config = dict(
    num_hidden_layers=10,
    hidden_size=256,
    num_attention_heads=4,
    num_key_value_heads=4,
    head_dim=64,
    intermediate_size=704,
    vocab_size=8192,
    hidden_act='swiglu',
    norm='rmsnorm',
    norm_place='pre',
    norm_eps=1e-05,
    positions='rope',
    rope_theta=10000.0,
    rope_fraction=1.0,
    qk_norm=False,
    attn_scale=0.125,
    bias='none',
    tie_word_embeddings=False,
    parallel_block=False,
    init='normal',
    init_std_qkv=0.0462,
    init_std_o=0.0,
    init_std_up=0.0462,
    init_std_down=0.0,
    optimizer='soap_variant',
    learning_rate=0.00355,
    beta1=0.95,
    beta2=0.99,
    weight_decay=0.12,
    lr_head=0.00668,
    max_grad_norm=1.0,
    warmup_steps=200,
    schedule='cos',
    final_lr_fraction=0.1,
    batch_tokens=65536,
    max_seq_len=512,
    doc_mask=True,
    train_tokens=207700000,
    max_steps=3170,
    dataset='wikipedia_en',
)
Each number is 50 + 12 x the weight over its row's rms, rounded and kept within 0 to 99. Layers, rows and columns count from 0. The size before them is the row's rms in percent of the matrix's.

# q: layer 6 attention query, 256x256, rms 0.0654, rows 164-167, columns 0-255
# k: layer 6 attention key, 256x256, rms 0.0679, rows 164-167, columns 0-255
q164 041:68 53 33 47 45 40 52 71 52 48 34 46 40 57 65 50 33 54 42 60 50 39 39 54 54 49 54 48 60 36 40 69 63 45 26 50 52 55 46 53 57 38 53 24 59 39 34 68 37 41 53 46 34 70 58 36 63 55 40 59 47 44 39 47 49 29 48 41 32 43 29 72 53 65 25 42 63 55 40 33 64 43 57 43 38 27 41 58 32 31 71 65 65 70 66 39 61 66 49 39 50 47 67 54 62 51 28 65 59 51 63 44 65 55 64 32 43 44 52 71 46 30 45 47 38 59 49 43 42 57 21 53 42 36 82 57 33 34 58 36 35 56 54 46 38 39 55 58 40 59 43 61 49 48 33 46 42 60 44 72 33 49 64 52 51 65 56 36 54 49 56 45 46 32 38 27 49 55 60 78 36 64 47 53 56 44 56 70 49 69 50 52 63 45 49 56 55 46 28 59 63 26 45 43 33 44 67 48 49 39 34 57 42 48 28 34 52 51 42 51 51 52 49 41 26 52 44 51 55 55 30 37 81 49 53 78 28 59 57 58 48 48 55 52 36 42 49 39 51 52 71 65 58 38 30 41
k164 037:64 34 53 45 48 50 60 56 66 40 37 53 48 58 59 29 48 66 61 52 42 55 71 43 70 33 43 27 53 58 55 55 63 58 54 58 43 42 66 47 60 75 36 55 69 54 70 56 52 29 69 52 41 52 43 30 26 48 49 48 44 55 43 47 50 69 37 70 55 60 58 41 50 31 61 64 23 67 65 55 47 39 48 41 45 39 54 51 66 45 04 62 26 48 49 41 31 44 46 53 59 53 34 51 41 56 61 46 46 62 50 68 57 47 52 52 54 48 34 43 43 56 45 64 52 46 58 49 42 60 73 35 47 57 62 36 50 68 76 57 46 69 54 26 52 62 35 64 53 53 39 48 48 57 60 46 53 53 65 46 72 61 35 48 42 61 51 61 58 40 48 41 51 34 61 65 56 50 66 31 63 48 51 65 54 48 43 40 37 31 46 47 55 57 54 35 45 54 39 45 28 54 49 52 54 42 39 43 65 29 60 47 59 54 48 66 55 32 32 46 33 72 71 64 43 57 40 45 45 77 69 40 41 39 40 25 53 32 77 37 50 40 43 57 85 47 50 68 40 52 54 48 48 78 68 49
q165 045:71 36 49 42 46 41 34 57 43 61 44 58 53 45 72 41 57 61 57 48 44 31 60 56 53 47 40 49 50 43 49 71 27 27 48 37 63 32 34 55 77 46 52 73 41 29 38 30 42 33 46 50 48 48 57 60 38 70 53 49 47 46 52 53 46 48 60 42 57 39 48 59 56 63 56 63 31 41 48 57 62 38 38 36 74 44 37 50 64 29 35 68 51 34 58 55 53 49 47 61 63 42 69 56 47 52 34 53 34 50 31 43 50 52 56 40 38 50 53 53 37 37 49 40 43 50 53 63 58 48 38 59 59 41 66 65 43 33 61 61 64 60 51 60 37 56 53 69 41 54 38 48 48 24 46 30 29 62 60 38 62 64 80 73 46 50 38 48 52 45 33 52 39 52 50 58 64 49 61 49 58 54 42 35 50 49 42 56 55 50 53 49 48 60 69 63 51 53 59 43 47 59 17 47 67 68 61 48 29 41 67 61 27 64 60 15 40 33 71 74 54 69 60 54 70 78 48 37 41 74 36 71 62 53 33 52 40 45 64 33 54 54 35 45 53 64 58 57 47 69 33 62 29 46 41 51
k165 036:52 50 59 41 35 60 52 59 63 64 58 50 38 65 54 58 49 39 40 56 50 39 43 26 71 39 57 50 61 56 39 35 50 54 48 63 37 54 68 61 50 22 39 48 49 62 45 72 29 37 38 48 47 50 53 46 29 49 63 58 51 40 55 60 38 69 63 60 49 46 24 32 69 50 52 44 76 65 62 62 52 63 51 76 42 57 54 63 59 57 70 48 52 55 41 36 64 57 68 56 28 66 35 54 56 31 47 51 58 35 67 54 74 72 32 54 56 45 52 65 70 60 48 49 42 37 50 31 57 56 44 56 76 48 60 42 40 55 60 60 43 55 23 33 66 54 47 31 69 53 52 56 53 64 58 53 68 52 37 48 42 30 48 60 38 39 47 38 51 77 46 64 56 42 48 31 47 51 42 45 56 64 55 46 32 33 60 58 52 29 41 52 39 43 46 22 63 58 42 46 47 44 43 66 49 45 59 49 64 32 38 53 36 39 39 60 50 57 63 37 45 34 47 62 25 43 46 43 41 47 54 44 14 30 62 16 34 50 44 47 43 58 78 49 42 70 47 52 39 48 57 38 46 64 34 43
q166 044:60 40 52 45 42 41 48 55 47 33 51 47 61 23 56 50 51 62 70 39 49 44 63 69 46 46 45 42 57 39 47 52 49 16 49 44 51 29 34 58 61 66 49 48 52 32 51 32 53 47 46 46 57 54 51 61 46 61 22 54 45 55 41 36 32 55 52 58 62 26 32 55 64 55 72 69 29 46 53 26 47 47 42 41 70 56 47 68 58 36 28 45 68 56 52 62 60 46 46 60 58 54 50 65 45 46 41 47 28 61 39 49 42 63 49 40 30 51 42 48 55 35 47 48 53 68 58 45 58 61 25 60 56 62 51 65 57 16 49 61 62 50 59 45 53 61 74 59 43 46 38 42 48 48 57 34 46 76 51 38 50 59 65 74 49 49 59 49 53 44 34 38 31 58 51 58 46 69 59 35 44 63 30 22 64 49 27 53 46 56 64 40 33 57 69 50 33 43 69 49 57 74 47 50 61 50 36 36 32 43 72 59 56 51 59 30 27 26 59 58 52 63 59 48 57 91 44 36 58 45 43 62 57 41 47 47 52 66 55 43 64 54 25 47 55 48 53 70 45 53 32 40 40 44 56 40
k166 043:37 35 62 56 39 44 59 55 41 83 46 47 37 79 72 48 59 55 63 52 45 55 60 23 75 54 54 43 51 59 41 49 48 69 41 59 41 63 61 52 49 53 33 64 34 71 73 53 34 50 44 55 56 49 52 50 50 34 63 71 53 51 44 60 58 55 56 43 45 61 52 38 58 52 44 52 47 68 53 88 72 55 49 85 56 58 48 61 64 51 51 59 43 52 31 18 61 55 66 49 53 57 32 34 33 57 49 56 67 52 60 57 68 55 48 52 68 28 58 57 52 50 34 61 52 47 51 43 58 52 53 38 70 37 66 55 26 70 46 72 43 51 43 52 63 50 38 33 64 64 57 61 51 44 56 45 52 48 48 52 58 20 51 42 54 51 42 44 59 57 54 60 49 49 65 53 53 44 51 61 64 56 46 66 39 34 65 57 52 28 56 51 44 63 32 34 58 46 50 34 55 44 52 47 54 47 69 52 64 38 42 39 47 35 52 49 45 73 65 18 47 34 48 69 62 25 52 28 43 37 61 56 22 40 43 47 32 50 45 46 48 49 86 51 32 65 38 56 43 37 57 47 45 47 49 43
q167 049:47 84 62 46 50 64 59 53 66 45 53 41 21 33 35 61 51 43 41 65 52 36 47 43 45 54 59 49 50 33 53 59 56 56 35 81 40 38 63 40 54 38 61 66 56 54 65 47 54 50 59 47 56 50 43 35 50 57 37 49 38 32 38 50 63 44 34 82 60 33 47 44 41 40 38 38 58 46 44 30 24 50 52 67 62 51 55 55 60 45 54 29 48 53 43 31 48 79 53 38 34 61 51 26 53 47 60 40 60 41 43 68 59 48 51 53 52 74 58 45 62 47 48 37 55 51 72 55 28 39 62 55 61 42 30 32 51 37 49 65 54 36 39 54 31 39 44 49 51 42 53 64 42 49 44 45 64 31 47 52 62 59 49 41 49 34 39 56 64 64 54 57 69 64 77 63 58 28 71 55 51 56 59 57 60 59 29 41 63 44 34 50 78 44 49 42 43 58 62 56 42 54 46 54 60 44 35 56 40 44 33 50 64 44 53 55 81 64 37 52 33 45 33 68 36 45 34 65 43 36 71 50 43 48 56 30 45 39 72 47 39 63 48 64 47 73 35 49 62 39 57 33 33 57 41 77
k167 040:39 56 53 45 52 77 62 61 50 51 74 43 62 38 61 65 48 52 46 55 64 73 35 58 35 32 57 44 32 60 41 41 58 44 75 40 32 52 49 53 52 40 56 37 59 56 57 69 68 55 39 38 47 52 57 55 39 64 65 48 55 49 47 42 63 49 40 66 35 42 46 44 26 41 65 30 30 55 48 76 28 42 44 44 43 64 57 51 40 75 65 52 42 56 47 78 55 55 45 49 47 39 47 45 44 30 60 33 42 50 52 39 53 35 62 52 73 52 29 66 51 56 75 39 42 41 56 46 74 43 49 45 53 52 42 54 45 62 38 49 63 59 59 53 43 49 52 39 42 22 73 38 50 63 58 54 59 55 43 39 37 48 50 56 49 68 36 69 43 53 47 70 52 68 08 46 41 65 35 44 60 52 47 25 46 48 55 52 55 41 29 62 17 46 68 52 61 56 63 68 60 52 36 74 59 59 47 42 50 45 48 64 62 72 54 41 57 44 50 61 49 48 33 47 50 76 65 31 56 65 65 46 61 51 59 44 56 66 18 53 39 55 38 35 60 29 44 59 50 58 53 42 59 46 62 47